python train.py --vocab_size=1540 --init_std_up=0.0442 --beta2=0.99 --weight_decay=0.027 --lr_head=0.00663
Each number is 128 + 32 x the weight over the matrix's rms, rounded and kept within 0 to 255. Layers, rows and columns count from 0.

# layer 4 MLP up, 704x128, rms 0.129, rows 420-437, columns 0-127
[[102 169 137 155 109 175 157 154 130 102 153 151 124  79 118 145 119 115 121  91  52 130  85 164 136 112 171 133 120 138  79 135 115  86 129  97 134 167 150  69 122 108 144 161 141 112 121 151 135 181 141 132 128 118 143  74 123 137 106 180 154 130 175  99 128 134 142  97 193 174 130 167 115 142 162 145  55 110 110 114 111 122 110  85 100 139 161 152 100 137 115  92  93 121 174 104 143 115 118  71 110 122 151 132 171 160 154 165 114 176 149 134 129 173 121  78  87 160  80 115 155  75  83 127 162  83  89 169]
 [140 136 128 107  97 100 157 169 133 116 127 185 143 134 136 166  92 146  56 136 101 136  50 155 176 185 172 130 201 152 130  77 164 131 101  93 128 158 138 139 121 154 126 170  89 134 133  42 166 140 122 104  87 167  87 122 138  87 115 130 144  63 104 133 128  91  96 114 179 100 199 134 103 141 116 124 160 102 189 112 195 156 103 159 149 114 140 138  95 160 140 168 104 131 157 170 141  92 131 129 129 139  57 114  90 133  74  89  95 121 111 103 118 122 102 146 122 165  88 116  98 114 107  98 127 161 116 100]
 [120 144 102  97  71 137 147 111 107 149 129 116 108 171 105  72 135 141 134 146 133  86 133  98 130 143 125 101 101 159 132 127 103 142 100 119 139  89 159 104 108  77 161 197 149 108 147 101 150 156  95  82 130 141 148 126 109 143  86 165 132 120  61 103 116 151 116 144 105 130 120 149 130 129  99 132 158 132 114 140 129  98 146  85 148 110 122 124 154 168 140 173 144 119  87 116 102  66 147 117 131 148 139 143 101 130 130 113  99 102 149 116 162 142 128 122  83 174 103 212 140  99 161 109 145 141 164 140]
 [192 140 148  71 141  78  61 147 151  84 104 151 162 108 157 101 107  90  80 167 105 171 120 110 103 114  97 121 136 138 130 148 142 133 111 133 174 120 189 106 133 112 133 191 159  77 138  82 148 150 138 104 124 212 117 155 118 205  93 148 115 150 134 139 126 154 174 127 155 108 115 145 145 107  47 153 200 103 160 126 111 124  72 107 159 112 123 184 101 164 138 111 112 101 153 149 163 130 121 106  88 178 173 129 126 109 145 205 106 164  93 136  63  82 116 173  95 110  97 126  90  87  97  89 134 114 147 116]
 [145 148  56 129  82 192  94 184 148 142 130 142  99 117 146 182 181 127 183 146 104 159 119 157 124 154  91 144 157 151 174 108 143 135 125 128 185 160 145 136 125 145 138 100 160 145 117 147 119 130 180 108 101 192 104 115 113 119 174 102 165 104 120 158 116 161 187 159 133 157  64  88 131  94 145 158 147 155  87 114  97 182 129 124  67 138 128  61 100  68 103 133 163 193  78 224  96 119 182 134 198 132 125 128 102 180 140  94 129 130 128 113  96 103 121 114 159  89 172 164 107 128 132 128 140 168 118 194]
 [144 191 129 122  79  95 120 143 107 110 152  81 168  99 128 122 170 126 162 126 103 132 158 113 127 140 123  84 128  84 175 141 107 150 150 154  84  68 202 139 122 124 177 124 156 116  88  69  96 168 150 130 103  91 119  53 124 149 151 150  95 130 147  84 103 170 141 197 112 120  92 116 110  54 162 160  56 191 158 104 117 140 116 160 111  74 132 165 107 109 139 112  79 112 186 128 148 109 101 133  69 138  74 108 150 108 163 109 155 166 143 147 169 126 147  84 121 152  45 176 115  74 157 124 108 147 158 133]
 [123  94 135  93 128 143 107 152 163 115 110 139 145 182  66 119 145 158 143 137  86 119 146 184  65  88 150 106 144 129 169 180 107 152 130  69 108 102  63 160 139  85  81 119 124 106  73 143 177 147 110  95  67 116 168 143  94 148 125  78  92 162 172 136  24 113 119 130 106 136 139 146 129 148 149  87 129 105 125 141 142  93 148 183 106 145 121  65 182 169 190 169 117 117 111 140 116 166  98 222 138 128 112 133 157 138 138 125  91 101 153 109 113 148  97 153 146 101 143 140 101  73 160 140 129 129 153 183]
 [167 143 117 140 119 143 160 109  75  78 147 147 143 107 131 167  89  89 165 103 178 133 126 101 141 146 164 140 114 161 134 156 115 203  74 111 131 138 183 140 146 112 129 115 105 182 161 123 139 149 123 158 160 101 166  75 175 119 101 122 145 161 133  92 151 107 159 131 129 126 130 134 121 151 153 139 165  74 149 162 152  97 104 164 139 135  93 114 120 151 153 112  83  90 143 147  96 129 156 132 134 104 121 121 206 106 128 108 120 151 129 167 124 105 155 163 147 150 146 157 159 135 155 184 122 113 161 155]
 [132 115 150 157  86 118  79 105 122 136 120  57 126 104 122 102 182 188 111 154 108 132 126 106 106 143 123 157 100 110  98 100 163  98 168 113 160  61  86 155 156 171 134 107  83  85 233 112 113  81 164 135 131 174 131  91 126 197 105 124 110 129 174  87 193  97 107 164 177 156 138 128  96 110  76 150  66 141  99 158 146 134 139 140 113 136 140  98  86 139 103  94 175 129 179 170 152 130 147 116  93 181 123 116 129 120 145 120 122 104  56 157 105 129  85 149 125  49 125 137 148  59 120  99 162  30 102 125]
 [120 179 112 118 108 162 196 147 137 204 177 156  76 147 183 130 150 147 171 130 129 141 132 121 188  96 149 125 179 144 105 167 130 101  91  96 132 155 156 128 120 151 152 153  91 127  79 134  89 116 107 153  64 135 164  93 131 107 177 107 121  71 132 157 111 144  97  90 156 187 103  57 104  96 127  62  85 103  99 185 178 101 162 139 157 130 134  76  91 179 152 185 113 108 132 185 162 111  85 173 154 122 145 128 147 107 131 128  73  88 130 118 120 160 109 112  78 195 125 113 119 167  58 178 171 139 105 146]
 [136 126  87 133 118  96 158 122 176 114 168  84 129 145 101 128 143 134 134 159 143 118  83 142  91 167 157 144 132 159 152 193 107 141 143  79 162 164 165 162 126 148 148  99  99 163 146 108 123 137 168 145 106  99 131 123 164 142 136 122  87 145 117 117 173 194 160 178 166 196 155 134  94 140 124 125 104  90 156 127 155 134 131 129 110 164 170  80  84 135 109 177  73 186 107 126 112 124 167 179 164 159 135 168 131 108 113 133 134 183 161  75 125 146 100 119 111 128 163 127 132 155 137 114  73 107  88  90]
 [100 190 149 168  98 143 104 145 170 165 135 223 181 138  82 132 128 177 106 116 138  87  88 182 124 127 133 118 137 141 112 170  96  56 211 111 161 191 150 112 112 143 129  92 197 167  96 102 148  93 147 142  93 122 135 144 150 147 165 121  71 141  93 145 170  98 100 148 118  89 132 106 163  88 120 111 147 122  97 126 109 102 189 156 145 140  87 122 107 110 117 191 161  79 122 133 131  94 133 138 117 145 118 155  82 168 175 135 161 195 159 152 150  80 108 162  84  88 106 179 119 207 106 178  58 126 145 157]
 [137  84 125  80 184 141 100 128 168 144 116 175 115 157 102 123  82 148 116 139 108  87 116 170 160 134 114 104 101 163 109 135 127  86 113  90 198 152 101 152 124  52 138 141 144 108 127  87 111 100  84 130  92 108 139 214 116  40 170 117 207 130  85 101 142 147 146 151 115 147 138 188 144 150 106 128 160 126 163 137 112 123 151 117 126 123 147 186 171 127 157 180 120 111 115 125 137 125 117 119 200 146 157 144 110 180 107 110 104  49 155 126 133 157 131 127 134 125 132 131 104  99  69 105 181 163 113 121]
 [127 133 140 124 169 134 123 148 155 146 155  83 103 129 158 175 136 134 150  86 180  93 104  80 129 123 169 127 138 159 141 116 125 136 133 134 105 121 127 118 155 141 114 174 116 120 121 109  65 144 129 138 163 131 100 142 156 154  88 133 110 156 150 112 140 132 152 124 110 110 117 111 175 172 110 183 174 110 133 149 135 152 157 119 131 155 143 133  94 176 132 113 139 124 110  44  62 105 183 145 127 202 179 143 153 124  91 133 166 134 161 141 111 105 113 130 210 167 100 139 128 147  78  72 114 177 153 136]
 [168 153 103  90  95 124 119 117 143 129 173 167  96 175 116 224 115 148 127 124 173 146  86 132  69 147 151 115 139 163 149 138 125 140  38 143 100 167  48 120  90 125 103 106  86 117 109  61 138  76 157  88 158 128 117 106 179 130 184 103  95 131 100 111 194 129 155 142  99 162 121 154 150 102 158 151 128  57  98 113 121 123 152 157 131 133 110 156 167 104 132 142 149 165 140 119 174 166 141 115 135 127 123 137 109 115 104 118 148  89 135 124 139 117 122 149 142 176 134 177 144  76 175 115  53 114 126 117]
 [113 159 188 130 144 116 105 145 131 131 159 139 203 150 153 175 170 170 108 179 128 111 107 113 145 177 146 127 115 206 180 176 151 151 132  88 112 105  83 164 171 127  71  70 112 131 224 144 114 130 127 100 187 157 167 156 173 118 111 169 143 215 121 140 121 157 123 124 137 182 167 124 223  33  71 124 159 112  61 110 157 104 141 188 134 146 114 129 157 118 134 150 215 150 109  89 122 145 185 157 150 126 137 142 126 127 116 162 128 130 164 105 152 132 114 136 140 129  91 154 136 127 117 123 142 139 137 146]
 [115 144  96 156  99 141 152 144 108 168 159 161 154 112 143 180 172 101 145  88 120 119 128 115 185 118 182  92 102 122 101 126 105  58 148  67 168 146  85  82 128 147  51 175 147  57 140 139 129 125 137 147 153 179 102 182 112 116 128 158 126 108 124 115 148  92  56 134 145 163 101 177 130 127 148 168  93  82 125 150 115 113 124 125 134 156 130 152  91 142 140 148 153 158 106 145 106 107 124 144 129 179 147 148  80 117 115 113 144 116 148  50 129 132 114 160 154 171 101 123 111 177  73  63 154 162 149 143]
 [107 130 123 142 151  72 140 135 142 207 160 108 123 128 166 173  95 100 122 119 120 127  46 140 136 139 118 125 185 149 130 123 108 145  90 111 116 100  59 152 110  82 168 135 159 139 124 103 142 143  99 126 137 130 112 119 116 201 174 145 157  69 132 147  71 120 106  94 132 176 112 172 122  74 115 158 168  92 158  86 132 140 112 162 111 139 107 147 152 134 118 149 132  97 135 130 144 118 137 141 152 137 161 118 166 160  84 112 139  85 167 101 100 126 149 161  80 190 183 120 121 152 156 120 169 151 163 139]]
# layer 4 MLP down (transposed), 704x128, rms 0.128, rows 420-437, columns 0-127
[[135  92 114 145 104 140 133 129  81 142  72  59 134 118 106 132 155 149  99  64 124 103 140  82  56  68  93  65 142 150 100 146 105 162 106 110  91 101  79 115 139 149 140 129 135 119 156  88 121 114 150 149  84 134  92 146 122 140 135  88 169  79 108 118 220  74 153 204 110  96 144 117 135 127 102 136  95 141 148 119  87 118 163 151  67  78  56 104  70 138 135 113 153 137 100 153 163 160  95 164  87 139 135 102 110 117 121 150 121 131 147 134 138 151 112 124 139 134 167 138 163 115 128 157  82 148 116 126]
 [188  93 148 121 149 200 129 187  86 197 100 119 100 153 114 128 129  94 145 119 142  56 146 150 118 164 141 139 109 141  70 132 103  98 119 118 120 157  93 115 179 152 124 105 149 122  90 107 123 143 125  82 135 124  86  97 159 145 108  56 121  92 135  76 131 206 214 145 111 134 164 167  74 131 163  86 138 165 165 155 121 227 124 120 103 100 113 157 104 107 143  80 139 146  72 125 105 150 146  74 144 111 125 102 111 119 107 152 123 129 147  79 139 140  60  95 168 121  95 110 120 140 166 124 131 166 141 118]
 [148 106  96 137  88 104  78 198 111  94  84 117 125 180 140  90 175 136 143 122  99  92 140 183 157 139 156 130  95 139 207 124 131 140 114 142 143 137 110  92  98 154 116 147 109 148 117 158 129 117 133 111 134 144  94 121 158 172 129 118 136 139  64 156  99 133 112 158  90 146 154 105 154 143 105 147 140 110  86 121 156 121 147  80 150 140 176 196 116 156  88 145 147 148 116 108  95 107 129 154 145 141 140 159 146 118 124 102 139 136 162 166 126 121 135 147 166 131 181 158  95 134 138 134 109 101  66  86]
 [127 115 123 137 123 158  92 123 149 127 138  96 132 165 135 186 163 113 130 162 140 143 108  99 125 123 225 127 132  74 167 105 166 120  92 131  66 119 103 150 120 172  92  97 200 118 108 102 116 150  94 142  91  89 139 143 142  89 157  94 101 152 104 120 122 156 108 109 215 194 109 117 103  85  65 108 160 101 172 159 151 162  81  77 192 129  58 114 107 142 120 134  82 129 141 167 179 133 117 168  90  56 131 225  63 160 153 142 116 148 133 102 149 112 144 134 106 147  94 144 153 152 176 140 153 129 190 151]
 [ 72 134 157 140 131 127  42 185  87 109 128 134  94 107  95 182 140 113  72 178 113 105 113  67 148 113 137  88 132 127  68  91 123 159 151 120 119 118 122 128 133 116 129 109 124 130 123 160 175 144 139 142 158 141 108 119 104 113 185 136 140 154  81  33 130 137 131  96 108 152 105  96 158 131 173 144 102 143 122 185 166 141  91  79 148 174 110  76 192 127  80 152 152 188 108 157  95 140 146 141  93 112 137  38 138 101 128  95 126 129  92 154 110 209 151 166 152 129 112 153  99  88 109 110  95 146 138 128]
 [136 119 102 140  70 137 143 183 140 162 122  74 125 110  80  67 104 144 121  99 130  74  86 151 112 122 141 106 162 140 122 116 153 145  96  97 132 142 100 101 101 163  68  74 157  71 139 133 189 112 106 112 129 149 154 126  97 106  87 171 158 149 111 117 127 132 154 155 140 108 178  87 101 184 159 142 103  84 114 122 141 125 150 184 179 101 138  48 107 146  70 112 209 195 142 111 123 143 121 126 151 161 133 144 112 183 100 163 151 107 104 123 115  85  72  95 172  99 114  88  95 166 124 104 125 162 102  92]
 [ 71 115 103 137 149  74 151 122 113  71 149 118  98 119 140 142 143 145 104 125 165  39  87 113 124 141 135 188 127 186 150 144 139 116 174 114 118 109  89  80  90 131 117 109 136 166  76 135 147 150 106 140 163 129 150 169 142 150  91 105 128 125 102 136 118 145 135 128 152 132 133 178 179 147 105 151 113 112 157 168 106 160 109 147 129 131 159 131 110 113 114 126 150  82 143 165 184 117 167 120 176  97 101   0  79 152 167 131 149  97 135  83 110  64 123 128 127 161 155 161 129 101 168 113  93  61 156  75]
 [146 165 164 143  65 165  99 106 106 150 110 101  96 116 119 135  98 102 163 112 111 109 157  77 130 119  96 130 156 115 114 126  93 109 127 145 158 153 135 124 152 151 141 160 188 155 132 103 148 146 108 138 147 116 133 115 120 107  86 144 154 135 134  91 128  93  99 106 103 113  67 100 134 161  89 134  83  84 157  99 106 115 140 108 109 143 134 156 100 107 170 106 114  93 107  87 172  47 126 170 170 154 139 145 106 120 161 119 122 107 161 144 108 154 157 130 122 124  86  87  93  91 145 139 120 129 121 143]
 [ 74 161 163 166 133 148 163 185 113 194 164 143 126 116 145 128 176 116  97 155 105 150 159 130 106 122 142 157 142 143 109 144 103 148 142  97 161 146 162 118 134 149  78 131 169 127 169  81 153 136 171 186  84 129 172 143 123  55 115 133 117  76 136 178 123  86  90 130 111 146  90  76 113 122 122 172 143 114 100 139  40 133 121 112  77 107 146 165 119 144 120  86 205 127 158 132 182 125 131 146 175 141 109  34 118  87 162 124 134 104  84 182 133 113 180 131 172 141 101  83 122 146 190 109 193 100  94 172]
 [134 123 131 196 177 121 108 101 214  74  92 113 131  84  91  82  76  49 135  49 113 161 109 158 108 147 103 145  77  90  94 107 100 127 147 130 106 178  75 155  92 119  90 152  81 119  91 141 160 155 145 197 140 112  70 158 129 117 124 107 143 142 160 105 161 106 121 153  76   9 131 126 148 134 173 142 145 102 145 129 148 165  91 146 105 105 114 210 142 139 146 138 105 153 129 125  99 146 191  92 164 113 146  76 198 167 128 167 144 147 192  86 110  93 125 102 102 138 153 105 151 107 152 107 130 115 164 107]
 [162  95 142 121 138 164 126  85 135 118 114 115 131 137 146 113  92 136 112 152 141 100  74 123  97 132 185  84 129 123  98  99 140 202 135 113 110  88  75 141  85 159 161 134 112 130 130 129  96 141 221 178 125  88 134 118 148 152  94 122 107 173 112 175 169 203 113 122 122 137  95 171 110 154 143 132 112 144 121 149 155 133  74  63 162 137 147 139  91 108 135 125 101 114 137 129 216 157  94 115 132 125 123 225 127 124 177  96 117 127 130 157 132 102 108 140 148  90 131 111 115 110 151 160  88 166 124  96]
 [135 197 150 112 123 115  76 243 149 115 106 135 153 107 116 145 115 166 114 164 129 168  54 167 100  92 151 109  95  91 103 140 162  78 166 123 135 180  63 100 120 115 122 130 208  84  98 177 184 180 135 130  79 116 125 102 118 121  84  73 136 155  94  97 195 121 148 107 175 144 104 141 132  59 137  60 155 154  74 134 141 117 118 149 104 155 133 112 138  68 110 160  96  98 156 135 142 109 139 100 135 162 105 148 180 179 161 109 151  86 105 118 150 173 157 132 185 126 121  95  96 178 132 140 140  90 149 137]
 [142 125  99  97 111 142  80 146 139  46 176 129 118  83 163 164 157 117 156 141  68 146 110 101 117 118 119 104  86 152 152 202  95 114 177  97 152  90 147 126 123 201 130 140 175 156 177 138 127 138 152 161 168 124 160 130 163 189 112 133  46  92 130 107 131 163 103  53 166 108 125 153 160 114  94 111 158 102 114 111 147 149 108 130  81 141 112 136  80 146 114  96 124 150 136 127  97 107  97 106 125 180 141 125  94 117 137 148 136 150 145  91 139  95 157 205  96 119 185 138 126 185 158 167 123 130 147 153]
 [182 137 116 169 186 126  88 117 166  96  96  98 112 131 149 100 136 143 144 114 122 155 139 140 117 140 131 152  92  92 126 153 127 152 103 151  81 170 138 150 155 188 139 168 107  83 194 103 131 164 117 139  89 136 118 128  75 130  91 104 111 129 135 104 106 179 128 105 100 112 146 158 124 101 159  93 102 137 124  58  72 126 146 107 154 155 141  93 136 123  97 158  82 130  91  94 135 105  89 155 121 138 105 215 204 110 139  91 113 115 119 154 149 106 118 159 123 147 132 138 155 147 147 135 114 126 162 133]
 [157 108  89 143  68  84 161  95 172 183 111 116 134 169 172 173 127 117 112  39 105 113 111 169 156 155  51 184 155 150 173 139  99 125 155 113 113 125 101 113 125 114 137  89 138 129 142 120  96 190 121 153 146 169 154 112 101 114 160 142 123 120 201  90 120 134 152 134 118 105 119  73 112 155 130 177 163 108 133  44  91 161 145 148  90 103 108  55 123 157 110 116  98 150  52 116  77 175 136 160 181 100  98 114 112 125  83 107 143 155 157  84 179 107 135 101 125 142 115 101 131 113 108  99 123 104 132 124]
 [108 115 176 118  84 175 144 156  56 137 112 164 112  67 150 134 124 107  93 122 150 144 150 130  75 104 137 133 116 105  97 118 108 130 100  95  96  66 139 166 122 116 156 179  95 145 149  68 120 148 137 123 107 104 116  88  75 144 150 134  77 181 107 139 160 142 147 165  98  81 118 112  92  86 175 120 111 109 117 164 141 127 139  77  38 130  91 104 106 101 116 136 134  90 145 184  50 162 127  95 157 130 128  20 173 184  87 139 124 164 181 136 142 146  63 174 187 112 142 134 141 160 116  96 158 104 174 181]
 [182 204  95 158 154 110 154  97  79 157 133  90 129 133 174 152 117 116 169 130 105 125 135  89 140 113 141  95 143 103 107 136 131  73 119 106  81 147  94 192 138 148 105 171 145 129 125 101 139 185 124 134 110 156 108 152 134 130 152  95 143 146 113 124 121 117  59 122 129 147 117  94 139 117  78  99  96  92 149 115 149 107 166 116  62 130  80 116 146 149 143 113 101 104 120 120 180  85 116 172 140 143 163 247 134 136 134 150 100 124 124 140 160 112 103 131  93 119 140 175 220 185 172 150 105 112 148 120]
 [132 140 164 146 158  68 163 138 151 165  94  92 162 146 133 152 145 132  72 158 100 110 150 138 128 124 111 145 138 151  56 140 182 156 122 121 101 111 117 132 130 141 124 139 126 166 153 135 216 131 146 204 156 120 137 139  94 147 132 145 105  75  77 124 138  95 144 107  75 143 128 160  76 127  67 162 168 108 129 114 110 105  91  75  91 129 115 158 200 153 135 114 120 144 101  95 154 100 183 139 165  73 154 107 187 134 103  59 113 113 131 149 158 161 106 138  88 149 146 143 134 130 109 160  88 105 126 140]]
# layer 4 MLP gate, 704x128, rms 0.133, rows 421-438, columns 0-127
[[177 148 176  97 148 157 165 143 150 147  99 144 120 126 139 109 125 136 147 139 113 169 127 104 167 137 116 104 151 156 139 140 148 157 142  73 196 132 105 112 154 121 137 109 108 142 184 107 129 183 155  78 117 125  88 103 159  93 143 104  86 131 135  89 106 128 150  85  87  77 168 133 108 141 120 111 157 145  73 140 152 196 145 120 118 101 110 117 118  88 164  98 111 108 136 112 168 104  72 116 173 202 165 149  88 160 168  75 161  67 186  85 203 150 137  95 121 100 105 138 143 130  52 126 146 164 135 145]
 [193  91 161 130 148 121 135  91  79 102 179  89 132 150 134 142 100 135 127 133 177  91 125 159 144 120 139 143 117 125 128 111 107  82 112  68  97 171 176 124 132  80 126  95 145 107 112 116 171  99 168 136 133 141  95  68 139 116 153 123 105 134 116 157 153 148 119 110 123 103 120  93 159 157 106 117 105 148 131 185 135 165 140 161 154 122 142 104  91 158 159 137 137 103 126  55 146 116 128 125 118 121 115 120 107 198 171 153 139 125 123 142 139 142  96 122 122 145 124 109 138 184 103 135 112 107 147 140]
 [ 97 132 155 132 127 151 171 144 125 120  90 136 116 120  94 116 109 120 128  80 150 119  69 141 144  51  94 139 166 135 115 196  98 111 116 110 162 143 145 125  84 118  90 117 109 131 143 136 116 137  56 180 197 135  96 103 123 102  89 151 145  77 105  78 159  51 157 142 125 171 129 147 132 152 205 129 107  73 157 140 167 164 133 127 160 152 120 136 157 115 136 103 131 149  90 120 152 138  75  73 138 133 122 107 202 138 133  91 104  46 135 107 128 146 167 101 129 118 148  58 123 141 100 152 152 142 171 174]
 [146 136  62 130 126 150 108 104 170 137 130 182 188 146  96 164 123 114 146 131  84 121  66 206 103 157  93 120 120 110 185 144 128  78 126 163 172 158 143  78 135 112  97 138 109  95 123 113 153 156 212 100 151 200 123 134 134 115 188 167 141  92 109 105 108 162  71 136 188 143  77 115 119 169 153 149  84 180 149 112 136 112 160 152 118 168  81  87 123  87 149 134 126 184  80 187 119 128 144 171 181 125 107 157 112 167 137 160 138 120 155 108 157 108  79  91 149  97 172 154 139 173 192 149 134  93 109 146]
 [147 149 156 149 134 138  47 111 105  94 101 122 142 112 141 141  76 131 109 185 131  89 140 119  98 137 118 166 174 128 113 162 166  56  61 115 134 117 136  65  68 115 119 123 148  80 109 133 114 126 173 135 115 142 156 152 148  85 104 102 123 114 195  75 135 124 128 137 181 131 147 148 142 152 180  96  88  89 146  86 157 101  94 145 149 118 126  80 105 131 125  81 118 183 173 129 172  67 116 162 127 177 176 117 113  93 152  62 101 115  98 186  94 101 130 104  90  72  76 129 119 145 201 121 155  94 122 123]
 [174 128  84 112 122 119 172 143 151  72 121 155 145 148  72 143 156 186 117 119  98 100 148 152  70  95 121 145  74 146 145 223 162 145 147 136  21 113  37 176 116 125  91 180 109 143  89 161  99 112 111 125  54 180 148 132 111 153 121  85 134  90 144  99 145 130 130 110 172 139 103 119 138 102  81 112 133 132 144 142 106 138 145 172 115 155 143 111 145 130 174 102 129 109 206 154 137 151 106 176 186 121  90 115 182 183 125  77  38 123 107 106 122 102  60 181 119 115 144 104 148 139 137 190 128 157 185 120]
 [143 112 150  96 109 153 121  96 129 124  89 167 118 138 108 149 162  92 120  93 125 142 123 102 156 157 138 129  81 112 157 148 148  90 163 119 114 157 129 151 144 119  90 125 139 122 181  56 109 109 124 155 138 122 154 133 139 123  52 125 143  72 121 158 107 149 145 129 132 123 153 136 148 116 141 100 169  86 102  84 112 116 146 131 141 130 141 115 131 145 129 107 161 132  93 102 153 112 123  97 176  62 156 153  77  78 104 143 110  68 136 120 110 151 143  98  83 108 141 126 148  77 126 172  61 148 109 121]
 [111 167 106 133 136  81 102 118 112 121 203 114 163 142  98 147 125 186  71 156 145 135 152 137 128 127 132 155 128 118 117  90  60  68  37 121 173  77 119 212 140 126  96 107 110 149 174 148 130 145 108 159 118 160 114 133  82 143  86 149 141  87 139 143 132 161 143 155 171 147  63 167 128 113 154 105 135 151 104 105 119 159 104 110 147  96 145 120 146 134 129 128 167 112 125 163 154 146 161 194 198 195  92 152 195 112 129  82 107  91 156 143 142 147 140 107 136 165 113 159 188 170 107  63 176 100 153 156]
 [149  54 158 149 135 156 110 137 162 142 117 168 139 147 173 110 144 150 142 180 146 111 106 168  78  52 137 116  87 121  88 103 156 144 104 102 133  91 146 168 121 155 107 127 121 185  97 179 221 147 109 212 121 171 110 132 163 113 145 142 115 143 136 145 118  87 148 106 114 138  20 118 138 142 159 118 141 189  58 121 132 149 138  72 150 111 156 156 114 202  88 121  93 156 114 114 149 137  63 162 125  87 181 131 171 159 109  95 148  98 168 113 129  88 146 154 116 121 121 109 122 169  64 141 117 132 160 131]
 [114 119 145 149 113 122 170 167 110 159 146 143 108 148 170 171 155 149 150 126  99  69 175 140 179 171 127 132 138  93 119 102 115  97 137 122 158 137 151 167 159 126 178 198  91 146 122 154 130 146 140 116 179 133 155 151 169 140 127 138 173 104 155 112 145 131  80 161 141 121 126 113 115 100  96 127 109 134 128 148  92 122 131 189 125  63 133 120 112 121 142 144 113 108 133 146  97 122 196 168 171 168 133 130  93 116 155 124  91 117 110 148 170 171 157 118  90 173  72 179 137 147 142  82 143 126 161 143]
 [164 119 175 111 142 125 132 126 130 154 159 120 126 167 127 157 123  92 115 101 142 169 121 171 125 215  93 113 182 111 116 104 130  52 138 106  94 167 133  95  58 100 119  56 182 163 183  32 175  79 117 103  86  98 135 192 142 171 201 101 137 133  49 111  92 164 138 139  92 139 162  97 128 154  98 116 112 121 127 100 129 130 108 167 109 147 199 118  54 157 152 120 169  91 136 114 145 123 160  88 130 145 127 165 143  97 107 112 151 141 158 123  90 141 204  98 166 131 163 153 138 137  94 127 123 128 123 166]
 [ 74 110 146 134 144 113 160  79 142 147  93 140 147 119 177 136 112 111 143 115 136 116 109 142  88 127  84 149 135 198  80 237 134 144 160 103 117 117 143  99 165 143 134  91 102 177 107 130 157 151 106 139  86 121 163 199 146 126 128 134 134 170 125 134 116 187 119 118  97 134 118 135 164 110 185 153 122 122 152  84  78 115 119 113 147  93 100 139 139  93 104 165 118 110 141  97 143 128 146 147 167  85 175 133 147 155 139 129  68 139  91 122 147  82  98 161  75 179 106 126 115 154 182 151  71 126 143  74]
 [116 138 113 119 114 100 126 134 172 130 144 131 188 132  84  89 111 178 114 165  81 138 136 169 112 134 130 102 135 165 122 122 121 150 106 181  99 102 123 141 134 104  97 152 149 129  95 119 167 149 112  62  71 102 173 108 121 132 148 185 155 120 127 127 129  99 182 136 122 133 101  91 131 124 123 131 137 192  74 152 125 102 140 135 149 137 120 159 171 135 146 158 142 148 155 134 140  85 155 127 167 126  93 118  68 148 112 103  75 121 118 121 136 119  81  57 163 128  79 156 162  86 121 169 151 140  66 119]
 [119  93 106 107  95  79 136 127 101 111 109 108 147 196 129 147 103 153 105  44 143 158 125 170 140 172  87 154 156 159  87 159 166 103 161 105  92 125 108  59 164 167 117 136  98 111 160  85 139 152 141 147 148  28 166 129  93 106 119 147 143 115 145  93 156 132 184 143 125 135 134 106  52 135 106 131 125 128 117  75 132 109  83 142  99 101 148 136 103 138  76 143 114 136  50  83  67 101 118 158 134  67 123 154 137 115 111 140 138 101  95  87 176 111 128 104 156  80 171 169 108  96  96  91 156  84 115 129]
 [133 141 110 141  46 163 163 103 130  80 163  77 155 168 106 190 158 138 143 150  95  70 152 108 141 108 105 121 129 115 158 146 118 150 146 108 163 172 117 125  72 128 100 144 108  83 120  96 105 133 102 135 144 102 198 175 188 133 114 112 176  78 148  97 130  94  71 105  97 121  91 125 123 130 115 110  97  56 148 119 181 186 179 147 157 156  74 108  82 124 116 160 165 168 191 123 112 115 204 170  70 109 104 157 170 109 132 156 138 154 117 139 148 104  46 137 138 103 132 149 115  64 162  67 131 149 150  88]
 [123 138 163  64 183 162 173 118  94  99 105 125 165 114  97  88  86 171 107 175 103 130 109 161 103 141  87 197 126 118 115 122 117 154 139 181  78 113 154 116 132 102 147 188 118 170 112 100 142 115 190 105 105  91 179 117 150 169 106 166 148 193 132  96 110 176 140 194  89 107 117 102 130 126  97 123 129 163  91 127 127  68 149 157 169 101 126 132 191 102 116 118 109  66 132 101  87 209 118  89  92 110  87 127 194 113  87 135 145 150  91 170 100  84 107 115 133 109  70 120 106 152 170 164 131 153  98  88]
 [155 134 164 141 104 107 137 152 154 112 132 146 144 198 161 164 172 134 118 159 183 120 110 125 128 165 144 150 150 129 128  91 164 149 118 120  96 123 112  70 112 141 138  94 145 174 153 135 148  80 156 135  86 123 145 116 136 107 167  63  71 129 116 103 146 103 170 170 158 169 101 133 143 151 129 133 103 135  73 175 181 137 118 101 112 109 107 133 134 128 186 126 118 160 148 106 127 106 169 121  97 124  97 134 140 118  91  76 147 116  97 145 161 154 170 124 124 111 166 113 119  71 140 135 124 107  99 137]
 [120 130 114 109 105 107 101 121 155 155 143 166 121 150 187  69  51 188 159 114 163 122 153 218 118 134 139 121  95 131 149 122 119 118 107 112  96 139 140 137 132 126  82 134 109 114 149 146 117 122 159 145 115 111 161 166 153  82 109 127 135  95 133 124 151 154 111 142 114 140 163 184 110 141 161  73 117 127 112  98 132 112 147 159 156 121 130 118 157 105 153 116 156 108 136  73 119 131 148 100  99 153 102 156  71 132 137 176 135 121 155 136 101 105  99 124 135  95 111 145 126  90 185 154 186 132 169 116]]